Weights of a small GPT-style language model, trained from scratch on English Wikipedia.
Size: width 160, 8.44M parameters.
Architecture: LayerNorm before each block, untied embeddings, some layers without attention, shifted keys, value embeddings, an embedding shortcut.
Each number is 500 + 50 x the weight over its row's rms, rounded and kept within 0 to 999. Layers, rows and columns count from 0. Numbers have three digits each. The size before them is the row's rms in percent of the matrix's.

# v: layer 2 attention value, 160x160, rms 0.073, rows 70-95, columns 0-79
# o: layer 2 attention output (transposed), 160x160, rms 0.0629, rows 70-95, columns 0-79
# q: layer 2 attention query, 160x160, rms 0.0747, rows 96-107, columns 0-79
# k: layer 2 attention key, 160x160, rms 0.0744, rows 96-107, columns 0-79
v70 099:481475581487399539550577480547465499506515488531484428511534486500541509457550555618493621485497506496570492617503522539459638553528478543493523470518508510433526408507544417420551566501538482550479500496416551437465470456553472494517461476
o70 088:531535462428495543484554498503461492389554481417497451495460461503489435517593535507481553389493564559576449432526521554481539450551429442574398563500543459524559548517362491500553546533551423504489514415470487529410434508446515516467522457
v71 112:613503530608487468479497449598569531550414500545535552531502540595498503627477558441453517595460510513497493546538455487592499463464456458520587442497512473566489538478490524534451443407495553479531490535485462628481500560463468487463533503
o71 092:590567536678501479452484550508621491608453413522452497489496508539426545589445458555461517501485507576514563500564437440517515465397494413537590449476548445454511533407469533512439501558530489472437536481431587511615521520538418532438513452
v72 094:561468500470412450529464456453649504604437420406455526564457581675495486528399405499498517519498520522473469470538494495523499507541561490530541531486497438495507501494558432524521401481496519501472565512509584509529461551492522409389639530
o72 097:566411510491453449419486436497604507568445428466476473483501551487473511548447414516532454419614474461448610497525411554429463506609581568504499617513505582513504509625472420511495441509506520441522569396546516493544495509480547506493501520
v73 111:527448558558436452497513417606577533549415522567553524549512560554521449563487643400457517568479601489517445572470526435482540541491489437523493492520491473558501560498518543521531454459523517484518369505455432465448516591515387525544496527
o73 089:573472515624460512530566490476499532529515494520522551527470484519542618533463480444463501511488503619488451465534524473417546521401531502525464509538513431496581473539461590560483439548521459557507451445381452514494472508496409410483537453
v74 103:573527468504437462437499433436483518437472496546478561511476481568426612566561452542458504472486453569532521466500445559558514445515462498553522573486547496503490565536469478575560414514467521476518580474571618586485472488487515492541531497
o74 100:532478500523585490481416490453478465526565573563481405468455606517454495665549486550463437479436513555503528492533432508485473466459525416506458474435507538415514497532445512469544523469467446527476547517545520469524498529507519522462465509
v75 093:505556548490538468518405455404488502451536515502504425534449469436521674488589570562474571451541485493510517454524499461620490567529433573539478562541565580484488493470443522448504603561550531538535458452522460461553507484490418485495429469
o75 092:457515491550542592459499526508514562468576606531546484536564504481526473502595540513426483554486437585460490493470601559503502549501513408502468554515470476454532455534523542493513580496479547483548556524421478477468522629489496445451385533
v76 101:510538461491464602554521459502512455412495521523516517479418519429546444528522570510557516439534487429477410590435544522390498549494654494502501446543539530530461467547548495535520535466483495529477435579527490462441579458548510531464387574
o76 101:626435530517551517554518590605492564465530453495553485446507360449487539480515574512516603545529470506588496587502477610453494502506501534379537544453519589469539482595511483508482555456457435514467490489587394528411483499477537458481472576
v77 105:415508423462503519515514479442399575447533484563466436467572418488373603482533504526422450486539430525533526412449496415460419554486508502512455574480480495462473510528533426497558481538450458422566550478487449455450538526434491481504471521
o77 097:481431488489515489542463360424388507524517619559474570493428543486473418509564481481455553524559455480500453454400465528455529558506547473459502500521455458466551523447543491447591473535455490558553481557453483536533501522495529577487611572
v78 113:492531471506517521513487552370436485419411532510466573463493556554409515522574488463523404533544411480508483471456582514547335515538551578521482557572476550567556524486482471529442533551465509473525497452549412507532477574412479495525512446
o78 099:496475482514518504427481477491556453545572514534469529411435518534481469418479432443542559558444491527471469557496604507505386538577484464467511495485476466484571447598533519528529514497490451445453483481486488538512503471531477531570537572
v79 103:450508492516496485553478594465487524576441484471529561482484484553567489513513494411517409436528488507549510487594529488571517502474473438474442467494559515506479531515419569494510589533529474508451427496536466515439536540563503474536446491
o79 098:546463516553520475461496591499598509573467450490541512509570447488494459424540537519456603563451529503423499536496570513425545505397535535483492460512475474590450558448505455547471460456438492469596435519569619514528506444490416443487453503
v80 103:426482526496596564547534485496475505502540483542498471455479338444463489426480467557502459413502482452487532402467484488403519466520582586536472511467484503477492490473563577418517500496518501486491595519505421424535507433491584468500475508
o80 091:405475496457576633544529440489361562431471500436544525449485460502518392432564489472399497504503501439480517520402512565454478513564587481522425575516469440536477540562515431535493477476443536530523553560459404466451486448477521437411496581
v81 104:541516597504562442516522502423469469415550502509535530549447451378597524461450529598471539391480578481528469427589500534473567494565449474510540520548483528502503443508529486495519545552521489593475498440462551504495459530509463506489426514
o81 098:512462461522594504561515476519375476487457525445477472485437459488561445495585517495492491428512606396505441466511503583523508437488515470443477526520497495489470518400417466513534552591545506515482543495483476561460559598456505390447389491
v82 099:553414588522515424488490410534567540474472484586481445546483522466513517593526619459444583446473481492512428471551453433454528499484473459554538502525476517543527530476556531525543428474543578517490433456508447460473497536412360559493467588
o82 103:544483554566536549568553470513414478521517494495497456517511443502509438493558438549391436454484511497529535453513466454487532505438525527452485581490486497531604515471512527571514518538505532393437479459380511487423548502539421524457500499
v83 122:452509597440494484479489493516596449462517491514468454569542539603549477504469541571489507535492520535526525572552404523473600518584459417489475508446461448522547477471507406459634517510529490536489498432506519439586519565440470530445531515
o83 098:467482540413590456558539569424472490541546522430474449486518474569493537447535493575453538444471518432587516466465439554532489470493517440588446546473465512551459506511525458518400489586533470555565570374423520531440547508554565484492593461
v84 096:507452540477467453484449513507487497549562382493588581526479504574414473425459474561514567543499483561480468536454485542575496466589518546560435357483450498479549423509562637509446474476489525532515472478485532471518449538505492488508565524
o84 095:431473441513441500434427485626486508515488456430459483525618485486481536570497527467421498546533486479474462504473487445521458488529473429508489483448483471461499553589430486549512495519516589441510482421494488481357475593466453496555482535
v85 120:448518500489520559509429558545443542555498545533447510511569588511528558536573495496584538550545472483524535473507649420515429558438466523447479465515471518528491573500385455503413614527522492417521450500392417586502531530423448523548459442
o85 103:416463530564530541481499471509528489473532566625536559537522540459541478548488520498521537519343511526522470520491652490500500590492480503522502413616408472504592465455596559549511508456455455461474508514445555514540452524475466437514542523
v86 097:580521501491428486469505498413568516468497485474601544496474539484455560537482568541474591542461489505487413524517425494531506531517461510550393472501595558494504482512506500588516477487485466497495477489483487423527413550560440497563453479
o86 111:567568488519435449500440475420571468529526506523491483530519458501552602508554494500435542478511533535513460493567451457576596457399451545463570432527529543480559468477503522393534516440583535473503497382554503529482432583464509487548515441
v87 103:432470581415537563515528617415545501461554476462510439503548409522524415479486443495480460480490475471505434441562511464522514471466517481456496497397506552566488476493541464508572582516485516428468568461489414503491392514491494519456472469
o87 106:434400446430463514470506497402536502472577469510456516505505461534558545427549466582384503478438533416478514464459540484546499468565576570455568476457554571524511529463596504546552491474571619451439554452548514451576527449535537449509484535
v88 090:482482510501463479507503499526451499604571517537488422529495606493637516514447460406432568566471543492498465491521575396448448516447450448519468430467530463461581476499462465658454585501465521500514395528408492492508521614411452514451567475
o88 087:493425508504488529554509508488569437452500470581539513449500523482466474516483532512428505476465493543457523494538559449502508504473499505436482500530542574476629518424394582491431511476474491479469525512536488483544626482492500506527629467
v89 101:543523528454458493498540546457415450451542474513458517430449404572446510491495391510497485511466514520483427556497554560404508519546600579499429467552508527455504488530464544507518462467455504515473572562538510377504435406535587449576493555
o89 096:518566502456460503571444544471445452392485531467541502506458432524539515463430503556474529450551476519488366504469495451467561594459533502523496487520514479488486503550485531525385483545576451495545512576547544482541451610494566498521419579
v90 097:499516459436456507464589472462496478520495476498449473490531514496477493533449516552449491534505575495473504480398513542489405558574514465465565530530471438568484454528515413576510364467496472530505490505429516470512419526582455514451484517
o90 097:433463506445515508484605543434465451453493531518440444543529577509524505527579598457455377432476523539490556497493500517585565583571438474463500552480492477527483568445469485553519457550540499451518457425359502395556488575581594570477431523
v91 103:511507546546459475511529435440532487467475464439492515484544463389488566500421512474448542517537504526465476518622467490559650548447490495503405545467579558442488454478410511530517566527532525505485518510595462416578480524542552474563484486
o91 108:489461457554500501509509548509548453502486503530532549400505539511507494434551485461479435602481452540507429598532560532494578452384427483518523486445529530507380497397447509497489513535564590451462420576623613486444521469568454491540528478
v92 105:466502576476525580500541526520440502423522500480509509494445491366531520436556558528505625500456509449501429554582527543527600567533402518542462460534551591432532377541500513476541583502512522537446454478582446466570472433465486551572490559
o92 084:443498413564548550500504518493468449423472484424432518479473488543549521410523511519539547467384542431508435452476549463505504404486454544463532530451497520518569474612531450490459544535565457435466529450605451503548549509527481491433539574
v93 107:527552494538532487494558451512559555553454553489491542552536538518509487538459492485552499510477650522470521427547497430512563546488457511480548551513502539504559580484375463581412516414482492508472391542461519446542544559483444472528528505
o93 092:474551506595468484557587522450487437561461522472542447444451525486541481526435475449598495505441559520510458478519450487468619536523443583510561543508516584512523473465501567497561523485554404431459435513526557551537440538492462423497504435
v94 119:427496492435511530487493486566534520608529471470521414503482472535607480448405328515565551515496554443510530506572518502490532489539462501399539468434494457405539422453474498499476568482479485516431570513487501506587446498496504517507609462
o94 095:396481500428502461500524446507582532413416435446554496478514450528506457548433443555516534472484507528460556549462489503489516487517489533514442483539514496499448515484470516479446416554494522518489544567560500463477434458472540600424506432
v95 099:512521534543501509512461546488472440540522455459468552477444556458509555480465512454493594480515489441455486589544558509532570484551455521414555504609475597412586491509462447435449622515468473564524434511510497543589532478494543552511434463
o95 100:528505487567569591512555549639457481465450440448550501484526475577514440543493508483536594451493526541627468565530553462481526413618471502449528485497546559445512498569493545474396436563512396502475456582561527471518505516495456519444425511
q96 083:523541559582471417455531490505487517492554579488511545580534584531493474546524555462584630557570529498473457500437549402520531543506454533510503483551485552504506422431484512502577508502492549543518480660558520394540509533458529457468544455
k96 067:538491484456511550518416448569588462434545500493455457566390470450471578498511508455485448474523548429491408508465510644403578398498558551472518513424530498481496456486432527571484585570475550564472594529513513520458457394654518552428428519
q97 105:412579420526509512554531582410407496583486520496533553500564466437603488536474432555448455443461498466533628461548563488501442552488467472520505474492461477565558568529467536489560521529561419421481560472506529519462539389490549501454436446
k97 115:564499537471466450518483523591616547608376414513483489430456478507498458476525540458517498562449568506555433579577481548503500484535504446511475526514497481490534449541518484526495446485513433449439469475466471514404474587535511564490497513
q98 089:498511513491510600580474488546583433486440558557453493510477434503507473437473478551386482452505533463471489496519487554488450471611566534496559507506589561514484461528544501477469530492583501405500477473393442467452417519529531545523389544
k98 080:473458545423502505467436594413553465402554479425471537510516523506497533531491538488608503447594464494487390477525457426539500526400481552524568465492465520499503571574488561509525496500472479542552495607446477570547562438442443429517465427
q99 102:542443520473493449447514445635524485516459518513509561542433542527487470562531593456526514582478526527499457599427468465462568465536501438471453473492529559440470393417534549463476454468398546607420533493490508459632587536455541485569509510
k99 102:437513434509566480470412519432431492429568506488501526586474519507502565528438450508631481467661477478429583455492496469432504452439562528541510444514518492533543503452515532543459521539437535540570535531523521550546584464496512453503531452
q100 112:485559556564518532642544508480592492533464452449456492440537478409517441446558480497405525447461531473521558439544523576543473491585407519541481598557557480492460586510456470489557595505567430381506442498534490521422480507509569614481467435
k100 089:609488561443413509520458552497551467549390468504527483465482461534510463507398528484538512524453572579477380592606421460520537481474474550486496478480510568454447432590513521508531524506506433518473533558438417555478491530602493473506536464
q101 086:579587519465442594567524459530410487473496544555459424480469505477512462566451508604444505460534512464481473571453359618421540549458553499475514504454551557486520413487518562468514508465468515424462497512443515530492512480495514528483491590
k101 109:543552451588500505430463510462507509464508536462532482562559481474492589552595486542568438437639488422475549555504461491476394516503516571507549505508499512561460488520480511427447454489441488454469565567475471606537561515547520517492518511
q102 070:536414566443471543451466577558449455516405501397487483562497517463510466463554459532507514563517474471468467522488526568468498496492495507522410521491531516494485435520505480494526547473456588564462497554414458524459468527512551597450482588
k102 113:403520451503566454389453490431503462446618578481506531538464529442522571551518427596614506453612477500434571463454427406480510476460490501519566470526524538483534571400494484477489504545413546513561535542542505493533589394529527460480511433
q103 103:563417596484507456468502466648480463516448550497482508594493517564450449560557549452465582528489552569477513568433514491473549440549562515568543461549519511470507459478510473434404445387394558525557509452427509508565516476455506426548427602
k103 066:457509476484439537442446535423518441530557504467394499555389495458519534492454447497600538493517539518478492484481494486485500393430454587513529380437469553471525578453483485515554556555483574502556464629562538417476493439500513548506532501
q104 074:469519573525487610507435574467460490507382498432491598633454511427508491530475503490501423523456404468476466568443485562491494530514534532474555533547529500555462492540493445588479468500485520453491483586393483525533498502566532553467486500
k104 111:445514384535488463435474522494547498454600516494498547566459536501488546497556503619586488472615554474439541484403484544564482471551445554454556495499564494476613528425482441481429495509442618463498481520551524535495542449500514452538408530
q105 094:495485600503525496431502523571505520491354512438538473621509550503491516519489550516501660564526474527531501583441539451455486418487512469563540415543540579442508484469572478471540484441427574506555515498442571481550530572472540452465430475
k105 070:461546451492514539477464595448434579458583498433425453572501471440586565538540470606619476522502500554528586407496496510485594448488514510480485471512501508480515568414519491525528540550508585525511536612627504458481516419434498537526524418
q106 085:425525505551455532537564514343455497669468611499426589487502503520580527502465460493487443465507499586473535452464434484563463556445443485492523566490454505474511483491498512608518509530505507506477492424548446481520384499539470495483463575
k106 118:467416504504492495370544480508526458488544502431501577543501527464519555476461511560564499473664512531324537493478520469493484552603480475522482468488510413445532488434485463499458498541451505487524556528494501537478517529490555436569460525
q107 112:551434538464458488491482520558503412541469507428492548557370528515517474486540506459507550488530495485372468520476448504470554455498478492472502478467546527458452427366490532454542538521447599525519496500507476449453525502517539506546478572
k107 089:397447473490523523366468467446450481452548542442505537556481583486490549496541490578611541450571455521443531462491426457508556493476510457501487423513477479496521566406487518475497461549390559567594478575567523502529605439454526491480531452